Weights of a small transformer language model.
Training: 102M tokens, 3110 steps.
Each number is 128 + 24 x the weight over its row's rms, rounded and kept within 0 to 255. Layers, rows and columns count from 0. Numbers have three digits each. The size before them is the row's rms in percent of the matrix's.

# gate: layer 7 MLP gate, 192x64, rms 0.246, rows 67-133, columns 0-63
# up: layer 7 MLP up, 192x64, rms 0.243, rows 67-133, columns 0-63
# down: layer 7 MLP down (transposed), 192x64, rms 0.212, rows 67-132, columns 0-63
gate67 099:127113133135159094109136130153111183074097131152099145139159106130086088164105133105110123151198139138141129127123182138162139128135142124148117099140113133091168106135115105113129129136120115
up67 100:107149121158078112144174133144074150141103133161126166122158132119148122183132127149060163122158119122132108109138140118101145167142135147112119102121174121155144140126117100143134134130105104
down67 099:112093111105110128129113089118115131114134116138116101105132139116122163141130141109154113162102164139100095100132149162133106129140088082143137095136095163109140061166123141146082122136165095
gate68 092:150144086112155104117117179122066125129125124125126125108141077109121129127107097126173139123161105100122122133126121132138086162131172143157128178105138118106176155125103153126113156131099147
up68 097:116111100110136108123170121102104154079111129129124094154134144184116154133156132096122147110101131156148156103152135090138122168147086161153121115115115090106108174164150131115093131120144145
down68 101:155085151132154106143125139149116111164112121108112094138112095166138166121098138107108138115112103128106163081130126107190128158154073154161130130108126107111091122134093099135110110145145129
gate69 099:114098095162127124090129127144076126112111149162119143151097143133099147169113143141154127137115126132113128122143141130115155101175085179108122132111128115151157123163155085071102121095122148
up69 096:150175142147123102117136127126143155112120072106119135139142168098117135098135146145158112097138110114158119163122110086107097114122160108122141146116128157091117128115105170144199108134092108
down69 101:117162120117110123124138141150143134115136093119160101137113176143097161127115159125096170148160164101115175138168100124127169078140113145133143138147127158160129102106157109085112144130161154
gate70 105:125123157119144102126130114125109162074144109097132144120136120146126138105129178104128127128156132095105155089141116140130086146123060118109150164095106142140102169127135144071111113151111095
up70 110:125086111146123163135162124106085158104131113094110118103125121157109131059120141118127145145116148112121159087188125136131131103131117113100148136114120108119139159165087134131139102158168163
down70 110:104125098152138149134137149157117108102141100110176133099132093138112155095158135115126170090090140117141108117114136121093142198127117129133128180111133137123118140121129147126130122090168186
gate71 096:126153106146091063117124140131133083123120144110127174149113115136131111103158181110086112089087143130120107111120135098175115125106114131149160155144131086133157164098121126106137128129151131
up71 091:120170108128125119114161172149106148113098148139153203153124123132177134112117142102084144079153143088121144100133103099160149098125101128121096129123129100127127121112107120144155154151141123
down71 096:107107128095097165088145128111136106144120131110153133089150121192128149113129085175117118120141112097121127138131145155139111146140143110144112183139130130171084091128159177108140120109123116
gate72 099:115116121162159148148115113166085135117161133082100143135137069134096130128120108118107147155128119111097075131134118132072120080101114146146124168131131148141140095116118116121115075128145116
up72 096:084104136119124116123131132111103103108143149111124153154144082108126134169104124157135166191127127145156100095079096116106153115183131093138099090123144156157122109128123101143141106132128129
down72 107:128120111176149107119098110133144092151175139113131127142174118142151108167132117090104155177133133120115125118135135095133132178152135084118111148123176159170115156139121101110142162124155125
gate73 104:173137088133124112142156166128189088159112144109126111150136191108121126097153112139105118077147150113110111133168153100116135138113133130115151117155154110130148160139122142121107147141158164
up73 101:127144123101087158157142123186129135150157186106086117139102132120151088116133121128161119099122143106144135076115136134141172154117175138112130141151155115117150121146075117125123098147143140
down73 096:124131157173140077111104155087138141119119142133142150077132094116133136168153131104106081124148135155147093110146133115112155118172131139142180114137116130147115089111146142182125138127109098
gate74 088:073165148104151113105101138150121111131113107140110144148131124169086141144075099153174097137160100127114098124123128120100135112115157123091149096148102109109111164112090116116122153109133097
up74 093:113125112152126126127135077048154140108167116114158135151133145084111125167155100123126175151137152141146137156161128088104127115156099157133133136118142142170149121145121097138103137107148143
down74 084:162155144117123132115152152168126124145172139120127129127107143105110154152115186109150112103161120151098144117146147164127112115080175071107089122141125153127123132130115148101103164166130098
gate75 096:141100109122125087129154122176109131101136121122143129136151123150121085086118139120138059125181108111127121181104089149122102155142108099116144152137098126123163141138125124104143103105120174
up75 096:129158102142151108077137124135122148144121116130135132089129105163096137112131118116116153117076124136173153128156150122116107114129171170076120120126144066114136117150128102141116137148064139
down75 102:113115088116136115155110167119134140157151161146153106125138113098103139113132193116108115085115115151099123118158084091138110125118100144112144110101149121111104098168132145073131125174122112
gate76 104:102120134102154088084087114172168134180123149119122140126125136148161073125136144163133125112133137122107108131142145095119169126180118103116111106115164122096129139118157097108089135108142123
up76 104:098110121131103128142142120129157076155146068146112107158124185135143165133148143122147145068145138149103152097124149112145123133133127130128121143112151140127154105146111136146072129104183145
down76 092:160153112119109098087119123158094176107139167135170140111104092128115108080131138121170124117095133097126118171122135124123151142105087101159101130131165092124108146129141080113133118140108123
gate77 097:117093173165111123150151134125103117115162106111117127113142131159126116121131136083128131150110183118135136139123102113143108093184139143142081140138161107137106076156113117134100142139088081
up77 095:104071106165087161128142146127162085195114107140108112158101150138157128125133118139118149101147140164092103109119140133148138128140126118095128108130096122152172115130089159145103104123131126
down77 095:074155125130108128137147119117154148111111139101125145143105124121138128154096139150146152134135184107138152109166171109101125128130151150140130171140133132101123134115168112132082138192173170
gate78 100:131179114164131086128113134112154127134120100143138086122162123106119157100123170152124158089171086104106123106122092109165111135096153104085157147120101127160119118097117128136116131136162112
up78 096:135130120134082107111110094141121160153135175153140167065184108157116144144143123099151110115159113116153118128131108133152079130121157123131139146087146140112129148157165138144132120117110173
down78 091:115127132129142160151178127141112156090200089139144149175109120107096102163141154124073115120141126122115128141151116136126161128133113095117146089163122145157110153120091120122142118141160127
gate79 106:136155093163106103140123150176151121121175115144139150156175148159116172124173124151155137119153129164122155135126131141098111139130107100141173148111120127089135146112130115175105117120095094
up79 103:136137121151120108082148121153147161073171163145110131146160167118087145140120121124152160129119135153145128091136102157139087149117140102102128115129133181085159097135121146121145126167119105
down79 100:097113129131140092138135117118134129138159153125078090114138133123140144092122138153099130118092173098083152129114123075190104093163135153136096124157141152142096111134108108128122100095134118
gate80 094:148141104133128113117128127132116115118123119136128145098139113139130084094120100095166142090095135143095127097130128089108171115149137142152139181164110154141182088149156105063128145140124133
up80 102:111090125169104123138129146118089118114120095126128161143137131103139148146115129138102155122166138164126151130106140190100122095133086081160146130136115121112159120114155102155160185103114103
down80 104:104152146125100106154107082109139092131106161203126132127113093141109133171126114124143096134132139100141124137097185139120130114117140134118119139115098187138147134142165141115113126175100115
gate81 090:154152123180133112121094131116146140123127119140141133115118160165101148136091106123125114085114151188123128116127137139140121110103121100113149165136105178196104158113124138119110167124125080
up81 100:094107170093156140112182095149141137177106166107113133151078131122120124092120128129150151154144097133105141115140090101123156170084136137115098126148101123112154111165136130113134128157126139
down81 092:154104097131103102168115130140156150083153109144138101133177141133128120152138157140114111096130146161104073139156131163153118091174138144167135132143120138132100126115178095130135089112113125
gate82 102:159139121134144122115148127098137120120144107140171150141139120133107131123126146151117123170121151137056152144146185132156130189127143145107165104124160094141106148078139154104127146090139140
up82 103:114114141159131114119126098150167167103125088157129133146127121163139147095169156132109144169129103139115118155168110140167169110140116126121078136133134121127158116053110128119127148169129130
down82 101:127150132119127158127155107130090146142171112080156124135134157148130128148126153160145141195153091145145139145118137115145123117102122099103124163167134107120114098077108172120101134155167149
gate83 091:138116155068142127117146113080106136114135152082143115108162130105141162149107131089096100102147140105127076131116130110116111128136144135110101123152143060101125149123144146136114139180104133
up83 100:108097130134109120165160161165102180126119132171078126110120110151111140126169110123137116167098138177105114092117091105128133114120165090161108116137131155103143138104143114150163127116140124
down83 099:146110112106109132144148153148086125150131172169127105098155135148120142111151125076142135109143151130143112147206125159135102139181120151131122138129135128106152138120164167117085129117166125
gate84 098:155130123140136102100116146159111127140092107143155131137115093103138101136154122122175169173185137147160111131154145096141132150070126161131124117115143104143139140118141128120104106156146065
up84 105:141140134123106130159131128103117129116141179175152090137136107114106136112191114140094114123191102111136150118125140111122150107105115116132109148108116096111131146115086159168095132148142182
down84 106:112105120139073141091128067124131093160104103114130093142129100138107076123139122111124060127136132117126148104132141109182159127146155158129127157096119106120122108138125108127144108164111132
gate85 097:128108143167130126175152118169125112150164142128096141108149174177150119145070143127147127111141126122119183125167167104100113134152093146134105138111145113113134083112115115099131123158121131
up85 087:138122148162141142158127132167127114145147157115103161091105160185087125140119162155124143133139176122117148150137150083112118126140077157117093150114136103110125115143116120119095118181121158
down85 095:142154128137162119131101105089121163164130110165104098119131150116076092114122110156118135069115102132170161114103109157132157160128119115116102123112079144080108117128126102125126092125131138
gate86 093:140190144136150130132127108142114094123120158073134173124123127115096155135095098128120121160138111102088157120175114108099111091122123121167143123149091082126106121153148129133104089109132130
up86 102:133095118118108133088146122156122187163111128136138073133093149145172180149134145090109134141118121121125114110110151129122132162132120133129104138127160172126149063087110110152149135126141121
down86 093:139105111180145148145133076104135126091139150157088126089147102112108167157144105127102118128148103139119102148113107148065131126129133113144144098114108105124121102136110135114148120191093126
gate87 095:140125104113148168070151158112137136117116119142150148081161149094135152159062116159109101128138080137110104176149136087099096097112114116142137110149124118139140123127135104124116125131142149
up87 098:126165122139150121145100146124193134124181124142105110123148132137127177144056116139153126108125123144113116118105120145117133153115091148118109167113141108100114090109084088117165109132129120
down87 099:107116123099117126117115121154121147124080135121108140134142175120142096150165127128079138084180091094096137083163119136093119134079100133152131135137101122155113158123122124143156117166106142
gate88 090:126103131128126134125088113112130127131172122099127129132145102125102133099113110117114135124181091133117120111113117157109125120131175145191141093144160126142116135125189110188146131093100172
up88 087:107104115105137144119110114178119163173113091120167101134167118139126115133148099127152114127158123110145111148121132103119133102147177158097120166141142135164185109119124082119176127105131141
down88 093:149132146110115177077161147152132100163146125146106111149131158104158077167119141153138145120126148129093112145124132170129111135154125101109140140146088181101162132109104104128134102158114103
gate89 095:145123141157181140094160180143129118097120137086117122147135089150094097133129103107109119127133146152123108191130124133129173141105059124139132114108132125122113109115152088129116128162116146
up89 101:117102113102096112135119079109157138127153102173107147155086147138127126117110152139120140150122101162112155118151145114118075128161139159122176165133129115101159131156113159150168145114127171
down89 100:143112179169125108125152164132129119116128143103139105137148151103115121144124113135116132085141124124117096112143111176100088142147126137144117227131175111128130123129154130137088113152143128
gate90 095:130145143133126090115155092124133124133127142149159144174108178085103148131125087130138154129130133182119142129145142086105073136146157130096122128120119108121114104113077098158147109099129089
up90 104:141183135141160147126136112147133132151153124105111131174166154160110123160102105119141172124101179152135147111108096106115127113126140184091125155127120158121119089112150156157094145148121115
down90 093:134111110115132164110135153152154123106111113157153182136152176143117156124129159093104107099129148113126160117123149134100097094105165116122128106194125108111151094152166136145130111102093121
gate91 093:154133124094114162098118150091142117091177128156143124128095108134145087147074128116106122121108122102145106120131096138131109143185129138119149131127141114121076120076163144145156089135156120
up91 094:146124080131132120127114086120146140103146091115150107129085121118154110163115124132146134091105145098166117108113108131104092144155138108107129099144116135175159138079119092141192123151157133
down91 101:117144146100119168095137142113157132116167070084144118118107154123182103099138175143145163101147125101138129116143115110105161132134174106154141130106150103129117109126135144160105135134164161
gate92 101:118157133110121081163148134178140162145127123158139142134174090135148131122120113119104148132147144115111130130098138115102178165104141122129126103082162097160109139110140157098126130072167115
up92 103:095123152127133142129165085107148157146157150112111127134131127121130096122127119108107132119132131143107124117115146070158140144163106179127143159134131146175146110141056094187126114152142139
down92 109:134140155143148165118134136116146119146125110130126154086113127134114101108158141120161118157133178126137115180114133159124086111146171087120085111127100121104135082111078128174139151157134149
gate93 091:159106117111097121087115134152151139107115140161111156124137118113107135106127114141121109130129128169158118134120132167074126103101127149085150143131092161152103111141152200124075149157141128
up93 104:154154125104159128128139141123132135134113116149136126111130128140138161104135116137121118134119066120111124165164149185081143099112108105165126090157148112095124162140123081093126170106123080
down93 096:146206153133143095142108131164115128132124117123124124124119160166147139166112147101128085108124092091127149117120110140128083138123149121093137136111152099087120145155146106131124093150082094
gate94 099:126106138153157117116138097120127108129105075128175104133113127139119101141106163150154156165170123160075178166147131153103118123162104137120164113150120103161136125156125106130113162116110110
up94 094:143165116087102139103128159147164140114112125111108110151144146079152123094195114117112153116119147099090110119198129124140136132161095149125108148129141150126128111101126122104086139142145107
down94 101:076147126140137110105181084148131147129054111138108086130123112124125094123117143140147129134139149141149090106111172153137137114128078096126128105119153115138145146147122142137080102140156112
gate95 108:128129125115123123145066147174141143125132149140107148145118146127137130111111192167144123175165118158094117123166114157111150142128159114178133134119156128124099130123158124141138092138115071
up95 103:110118161170126097103118128081091166107087102116076136116121122109133110138115148102117130101166136145148171123139116137170163128165115156164163137139101102131122123097134087116153122139108118
down95 100:157142083103161130159152106127115090093144162163132127154103138122135149134171107163141173164125143146148109125117153148130101109151143133133090126110128133152140141165087167134123078123097145
gate96 110:142120091160186101110103116127172121127121105124123098117114123127129135132140135102109130125121138156104098183151104105102201128090117095120140140126115175145129186119124106099131128114135139
up96 112:159142216104138170166150120151123159143142137131141106108120146136144157124111103128135143084149125109137134122102153143063111135122102114173116108150138083132131163136148112144116134119118138
down96 104:127093117130142106157151113127083122121121108159118134142132138154126089139137090063109146150125130139130137126137125112144178163155134112169158126143104128166134174072075121111123143140100137
gate97 102:137113094138139177104121156138158121085124102148139141155118132091100139123093139116132180133148148148116118099137137150121134118096186167133086136123155168126108187119116104123112158145141138
up97 104:152095125152108180128174131151120151180116161116138123154150114130140176126147118115142089154147100129118102136106092121158128123123073105137101147103121116152134093136098099123122177107110124
down97 100:079149105086135123148109080170140113142135106119138159130129127125178113137106143138148124100133110125150126132154087138111090108116117168094100112172097124159134103096166127108134128082130156
gate98 104:120084100094152114110108088081125139187178114115140111103147114106123117128128136158119118121152107072157107119122116099088144151138107134122143093132139116186144123103128128110153137095122122
up98 108:093122098151078129113116153124138130139160101125154135135132087118171110095108153105105111132133089132119104122209127165130116133096118185161126146134120115143159134131100135128151127093114132
down98 102:179169086154126094140106152119132160154131114109119149120107157094119135146117167132125138160147119113107149098107121101166103084171148163094121125116141136136092085106123122094108115095137125
gate99 113:140137132117116171118153145160114105132133152115097144178118130088099120107092153152123142067121116110156121116143134142116147156148116091074129162126120105143169109147113133162090118137107172
up99 103:132148167154144165144128125159135155159068132120171124142109100125095193127087127127101127110114140112165134147120095086089138124133131103156103113136126125126132121140136102141134114110069114
down99 097:174164107109123102127100117091106115139129144110171123158138165133141125096145127105107134099111127090109138128088133089138123075153138128185124123107150109152126109155099147132159113081101139
gate100 088:145140114159108151126178170120152114108130113115152151151140121160117140163135104154159180124150144135082108143151155112147153104149131123128145129123094135163130134108199103123114175147119119
up100 101:084114110090122126134177150142115106142118188176137077121133156131176163109112117103173145102153120142101122127114082134161139136132153110110121165123117127093153122130134143123115112116151125
down100 099:168131084126107143094164116109124124098088160147097125089113088159120121101116123132182173110143180147101144118142148109124171143115138119130148123116154131110138106118146134093172120112117144
gate101 095:131169152113135106139167105086135081141150094153122149160159100132107145116120166157118121103138104131154105142160164148080159128128091133164125143084164111124148154121159127146136145116108137
up101 108:143137138124116122124152114085096107162147065115086133095084120130111158105173110156142123135146134111178137096126141141180115138136106152129144099123112130118118132167162121109109130110174147
down101 114:177116107128150124125168093109119066163133116075114094116098109142109143107194085102125134132142128102125114085110148130110117115143112138133106148140110148102138104101144137111121101108148143
gate102 108:155119126125171158161119160094136186123143135124084133120152116114113104167079124149161122129107107128139119128112117160132160144107125156153077118146177129159079138111128118127103109146127102
up102 099:142108132102160144166131097128151045121095135095131140115123121099142119122121072114104135123138166147104119113150144140064162092151120151149150131134130133113141166131134101143132165123131125
down102 097:133109117124176137138104108162169112148115113132142127118106168153110146143171134099124102106111090122085139142113151121128125148133115048113138086076098159123118116136099155131122124146117105
gate103 104:115122131101088159118124171126140157121123123126117133150135108116157201115117134108153097101109130101090130131128135119123150108114125132117140075091137157113148128141125204165113098126166118
up103 103:154131132154120151101165091127145178125135110127153120075106136140115111141126130143115141133110182117113152165143075100149150116164138128148102116104102124120184143155076143138147136130160128
down103 103:120150186110145120118157153181121105155102098177123131137126132113094195137135111177109121115157126110073160118136136113164112095120134119134102129129109115150109121145127130120117092119156121
gate104 096:130129072117107106123165110124160142154086088174111166076124110170130118122141145138107073135130105148132135166132102126142166131131144134093126110159127153117101155133135155154096133135137106
up104 100:147127130141160166139110139163100137143145117098158090154091115137119086126100112111117146150164181107139153117113160156107127154153117125140136146081146110102121152141106124106097186097149130
down104 098:159100130114127147170131150100125151129150119135133147156103154108129112117160165116137091099123100132074132151145103167153151101155184139148109083162134136130152113095150118104103135149131093
gate105 118:140108145128126149073130087130075161110115127145125137141097106171106146138137158125114134123126176129116167112178130092126100097140112126132122095119114097086081117139146122123128156174144120
up105 116:143139127132119103098082097121084160139116133140106147142143113132136169145163117135102136131171126123126183091155134169089116093146152126085103095134120119124083115122130118167105166142140145
down105 112:115153096145102137097109157142113126117139139120110120143103126133155136149134145158122149118154084137106153099098129177116091143061119118117100146133157136101118106144076127112124112122120200
gate106 101:170088101114143133125159116150116113174123123139122148139119181131144074107159125146134138190130135133121120179136143127151126114134117137142148100142124081161119114110093082146098100106134140
up106 104:118137188124138136118094138142126181128096166106095142132131075126118173125138145098111145145156149154129104091143149134092136147128137099129130119105180165103150122159173131104131145129132147
down106 098:124123055104129130144132130143146095167121083148155135128092151131099099138142126119150130181113128136140105127136143127163142155104110182103096134135135076117156098117107110139127134142082140
gate107 111:115112186109130124104146139137132082125150138151136125090106118116138139091136181116101117134183124133109124131151108105112182128181147105116165128135145127112151108159169160147131089118140119
up107 099:138089085130131136157160152083123126106123118158099140073134135098130110127116097159123101163100143159148132140154159154123116110109105087103092114159141148134145132112096148145133178151110152
down107 110:136126109129133118144111116126125139142164091122150104162113128157121154115128123173141123134106139169114077114115152133121123057097158142085147142111091083114146128119131144141121094151096072
gate108 084:126129109124154124147141150123125135107154082116131126123108133101136094137125143110063185161151123124113139103129108116121145096118079109148180107113120079139108098140090149136099122082134155
up108 096:132141151126146146113126117108110123158136145104112114168124117110129115167138064139104140118147130123086125161141131108181150138112127096130079116161101168148094135082155140151110118116079156
down108 095:127129158140106134103154079112112147149133158130127178119094168143128108115100117124151115134121143133145130132116133083148186157078119138107123143160130129166128148112134119174166167172117106
gate109 092:143147160113186153147148105136121122095159135112121109152118127105136143109139127145128083140157126128117138131125098118142164137114180137152138078139100167124093099072141158103091140158153134
up109 090:178162152122163105133122137148121124094117126138086131145133115106148125134192125119118130140174137133129068181138128085108131129166140106133133109120134129122110145144155148082181132147136122
down109 092:118149148148173118132111151148122124117103108156126138107093083130144136149118155122142135106102130133142088070067131089126125137117096146108124107187119132146132161083092133111121169140134136
gate110 101:122104155139112187149113133125094126125171143105101158116124116101124107137147105136142063110153112139142164143089148126116130095126098147170142158105113128158179131095114129090106129126135154
up110 095:159092120117130156128111158115116117101183180103173159125119136132131129119116121116132108114127176131093113095114129115141129127127082118132165179123153110081133137116106132136113119135197126
down110 095:106157122080150128123100082142168167143103151141120145134154161129149113126150119112076093118125126140132104100097168105138127111098108095142148123167136099147120127076135151140145170112119108
gate111 100:146126124098203114152096128125163111098144101116098139142127116135155143143125137111103090164132134159101125162142125124124136174169122133176108111087147143097163151125097126121116121161127161
up111 104:116125125142127151160078093148095083109125144145142094156118127128124095110119140132166153096166141113129048116101146132125157140115098113113111146145161096138145108165119147105102108137125104
down111 103:154117071123144103122133169071122106163150124150151137096142154147148107136135135129090146114099134106125167110077127108131142114114102094155112109107136145111141131142105130085104110084085131
gate112 105:153107112109165145159123112154132123154123110141124119108135217131119151109121127111118104149118108158121141117165122164145123115122119088126097126141047124148127130107118150123112080149110143
up112 106:149159129162129144096121114099055152136130080115138119071169119096114126172102144137129136159130119140146134097079117157125117096145132131143095120121146117151130146105140075133133126128149119
down112 093:102106148101140146139127138140147111144141158142137139171122165140114116100138135119117119120113158160125099099188134118093132135099124148071089163139143137107103067105105176155141119130103118
gate113 101:096100116116156110114102126127162101134154158138090153106145157092117146146134113091086128065109107123160112124114112100099105145109120107156126101122172149122105076096155144106126120135114140
up113 097:092133161100146087147150143117125104078120136114099145158133131179100130136122134108169113132137146080157161119129136106164087086103153118113142076123131135126089128147121140134143091142145147
down113 097:178121146139095156126129141130103126125099119080169101136111113142138113131137110117161113122114128143120109153193163156076157134129148119105122098163085105093155100110120158125093118132120111
gate114 108:160144098067119126111131133114189167112149171097142164143107137123133125103137112073151111144123137097125138109180151115114109105116076118154135104109133105138090125130130149133148110116120132
up114 098:103138112127138128115111101106100122134184109155137116166150111136140095117148137106119133154120140166125164109136147149112118140209106133140146125130071130113124144109139102128085159140083166
down114 105:143109156151189163151117124109138143143131114136111131116134093161103097123129076163132144117135148123128134133128136131117136139159090131165120091186163116130161128098061141124108143099126113
gate115 110:093141123129085099144123150125133110158147178133102154144093149131107167122137086139091111140115133161169166148119156123116115154156181108169116136104134146128098154112098128129109091138118102
up115 103:133138154135152094121130137113140140109153107109173175137106114147133105139172140114185120142147136134140170137109137106138128122135160104140111158154163104092176121158142114158145194136104132
down115 101:148163117086127148139100151136140120101136108088140108134137096130078093112186147124155147119125155127117119146138122151129112147084090125087128111101093120114090144090154117127116072140149121
gate116 093:124118146104131080185097168124106138085187158117147120102128113098109149173134094111138151154135135134092145148115127144112113134148128167117139129094155100143122093109154153109161141137139142
up116 098:115107114113079096120127154147164113126124125120121117207117083127151106131107143141153116108160110138155125101116156157160124127128103138139112093132159079121177166150115146139115114132111099
down116 106:110143120098127118165124143148138117099070149120173151130132104112120104124114118110164132132175112170093158090157153137123113121112145144112142116109150100141160141172118093068095135120122145
gate117 094:122071151124129125113157134120107138129112122091137090115115080117139116151099096148116133115125090102115123133162166106111157135125129170142173112123159145125111171091137079109148080146115144
up117 096:112139078143100090159111173147090144116135112103112133137131127142185120142174133100121114169136104108106131129115120099115124104127112076119096136148150130092156109157151146162113166151146117
down117 102:087150155158122093161133080153164108132131138136124184125112133156160123167147101128149143147111125132075121127098115111114132122126143114082080110114163133167158135132115145126097161123117151
gate118 080:123105116128142105163133159134087122172099150118117099121127108074135125068169117122122130161137104089145147111120101149104102094106148161133109120127168116146110137127186100128117119122127163
up118 079:144142163125138113129142167113173132127174100119127090128177109111113127095113151136112112102098129188124158128081117106105143139085127119127168127130158111125123105093147163118139172139106142
down118 079:144105082151087126121150130158109108154182135121130121126128118082138154151167119108091142145163130129114152103129091128114152151114080143164103136100138100123134147144164174111115118109087140
gate119 100:156132109130125100165159109140077175143128158136156120124136089163123097110111142131122176121125139123139158074140106134128169099141125120102131103168122144135117114102122177159127083117099116
up119 095:096123117128135152146153157158097105118120141112121153123115107139086129143114090125130117096101097152157096151134181135187144137185135118140130161154101159107142153135143082133138139153120094
down119 102:140130155112136157110085128145146095140149101112122133144106092120159148120121172119157094141146119116154187158111125100177118125107138082141094121118117115119118142155098141101088170153158135
gate120 098:120085131173155115128080146122103157135159125105157116146110131115128102072148126103117128111118128148142130151133164123131149126168122125079085088120121090082129103135128110102126131184138138
up120 100:102140171127153114139165117126088153136135122119144138119129148124173144113136117085079128096097078123126128112106104183107118109139149146154071096100083107136122129104130101125145148143145138
down120 099:120120119127131128119124111065142132144133123146136115150141075112150118146108093081151106141120101129133124122147144134146080166112171128161094135122112171121135152070120147101154128099179116
gate121 104:110080136144128118124097117119105110118162124111102132068103152141141147120068150156125145122145152158135146118156116148097104121155120134141144144123133167137177167115162137162085104150101110
up121 108:118132130097121133129125129145123149162114102154177113075119120117141099099083115146102120104138128149145099136099133109085125140138124113131111091156106149112182093079130117115094161082104146
down121 102:122106140077105113116144153134084122130117133140107102162094152116133090125134113118131118128137140151121143080109127173169137122124137181114117095098073110133132157087120140106122128129184155
gate122 090:127168121104103175151104145112134145133116117090170082108108119134126148144138108086144091115136115113124142119099104084141127137125137162102086109101152125156085111143151132098168119103089107
up122 089:121151186113137126141097128091098133145137116131115105117115124130139150124154125105154179139131146144150139127116133178139098154143152101183143085141121114070150157127084099133103134103135160
down122 095:119099122112070114121109120152141151157123145136164099121144095104168147129162104104171104132154119124141151089125138104099174108152108100128098127065124134088121131157155138127116104113135136
gate123 104:137107149072160130105114081109149153126157152125146138175154141143083136117131123122167139149109089103104132132150095098123147094110117111113156170126162144102151129156102097111131112156122153
up123 096:145131111127120143113130158155131122115090085118147121119116162155144167128138132151133148124143125166119064122179114161113119179089117124110122083129121110190141125120154138149098115148140158
down123 098:075116130127136125148108112159123117138102114129116136118185112136119139126165137082166132088118173121120120144126056146110155148105124134158106126114137160098147104129107096116123116188135124
gate124 100:164121132153116129134142124142125150086151100132108179116134170100131143115116127110104167102149141108123131154108097128136104195135163139144080124144142133144117127142153132130080076109172110
up124 107:123135194161151099127140154081091139128113175117172134115125144098131121114127109109129131094113122139168120136148083138135094114133110129152120127125111116137094068114105101107122073128143132
down124 105:112079111150116133147112095124116153133125130138083158172166097123105172121110148106106177118127146138158122111099108090192116131123144161119112121149086160130091097113126141125126131126121124
gate125 086:151106135130104107103147118111124136122167138102204120132096127146161148101116157122146120161122145117101160149172152110119086127107081127147104096080127115135116129090122120153129173110122131
up125 094:172108092152119159102134126122141087117174141089147123091111134115149134117105105096132115092114089099129161128093129079120115119109071125096112127093149129163097172124110131134129141128132140
down125 094:161122098171111145171083123154152112078100118132162161124098132128125108149085114125144142141148135129152089085134156144088178109142143168141115141114118117109125110147149115132089151133123120
gate126 102:152112094139089082144114118140120076162137103090102150156145168105103100125123117096146151131118117127146082154116171102147155142139122152098105150118119097157136120165114128167137121160118138
up126 102:134134109130129120114119151137092101091077133108116125141136161094120112134101092108137107105133108164167135098108076107155145124092106120096119124128107140165089145128145143159113160188102119
down126 101:116104205098156155126126117130143162129114128161138138128121134176143145089133176153085087112127125141101124134165107149094129133145150100159148115100128157122132104118142126122146092100105156
gate127 094:117135090136149123157143113150114150077147157137099127108104109120098103163121132148108139148193091104124127165134122115103125130136072125124135117135143183120112132133151150082175098124136134
up127 097:131133147085127145133116131084113134205126099113177120142121139116114124099125106120111124111087101128143127120167158104161142172170140161148112133091120135130167168112097138157139131125116118
down127 092:085154137116164068141134120109087123140129156166114173114106149099096146142150153114111122118124157147138120122109146134127117093102104109159155192108127176116141092148149117138121132140141107
gate128 101:157100109152130163127114142145126165133101192151090124143141104165094088111123163113160121157122136094123123149119076147121121115151136148083152084118112123145156122136126157093113133107128109
up128 095:114143132108127114118178153091117119159187090129159130081113175135143104147121103123060141145138115124122138124176157113108131139142101128123150144094144137155118136120151130174163134124131120
down128 099:167112109150114149130139150117135129149112159185158122152129091129106138114092161159127127104119139119127091123108112178110138133130094094115173084149116124177112126119129095110120096105142086
gate129 079:132129130146104112095119099075092097162118118132144140145157128110125116156128115139138134182142155131134119139170156152087098128113094095168104167127119151112158112095102088113116098122111095
up129 085:144135113116133138119108171126144128144124107127107144113127118148101145140124093116112129152063140158145128100126119144115097104152094095113142155162087136047108131162118090121103123126121079
down129 091:124166143128156103106155157143142151139173151119110183123107137138117130129126122156164169079102145128156132107119131104068140112091109106158121155143121113093102143131130172138101129163134108
gate130 100:106112144100153170185124147098146108118145108146102140113134151127118138146103150123125138097158115147120132141097147184102132110154145152138126116161121168197119133115124159177088123126111126
up130 103:131128128133145109157134128096136106124120090154146137121174185169113067144108112108166162159101103111139116175132115158107141152161107122164151097137126113161132152132121119152085120125125119
down130 104:162134159120147152116138122119110151147118122133146156111147075144181134058163157130106127129133104108144070114102135117109148145112124133112133128127098150131114139119091118111124126201112152
gate131 096:132166159109088113116132122142096124168150144118125119118135128095150115115118155142114120119148093186175095169128140076121103137123133128090157134104134156137105163081152119110139163146101131
up131 097:110146103153160156163117160146162135095145116119125146147132139194097140164115124088131096155134110114140147073172131151120126118131137114165152128126189139113145103155126164132120128146143131
down131 087:124130128137140154127130100098143140108133163085141122131138142154108124120133153048155128121147098101129119101136180097126093141145135146125149146115163085090156107146076111161122142153111124
gate132 105:101104150109111130106143058132126138172145128105135140157141104116109114138147133145082114155149098131103122128096150139128116136102183091115166120104115118134150111120122154119128118122053098
up132 100:141095110148129140162096110118165127113125133153120072126109169141185138103156128159109112165128128147138161145131091160083160131139134142139131087103158113144158127100111130126114110084126156
down132 098:144099116131109102101132129123128142104095139099136118122166155125130086114097107144137096102134150109122164163139129090162107103121064121052120142125115143095127140156148116151134094096132126
gate133 095:171103115077135101101145110139076127126130102103099153104121157128163107144159111103125123138130157095137151126141178101126161125150165119124095103137153110108106095101091119147127096136124165
up133 100:130109126130117133086117106085148169165071127138116107163138118098144101103114130102148158116110151154084117106137125131101130127095109159077120102147075097132105081127123130136122125120125158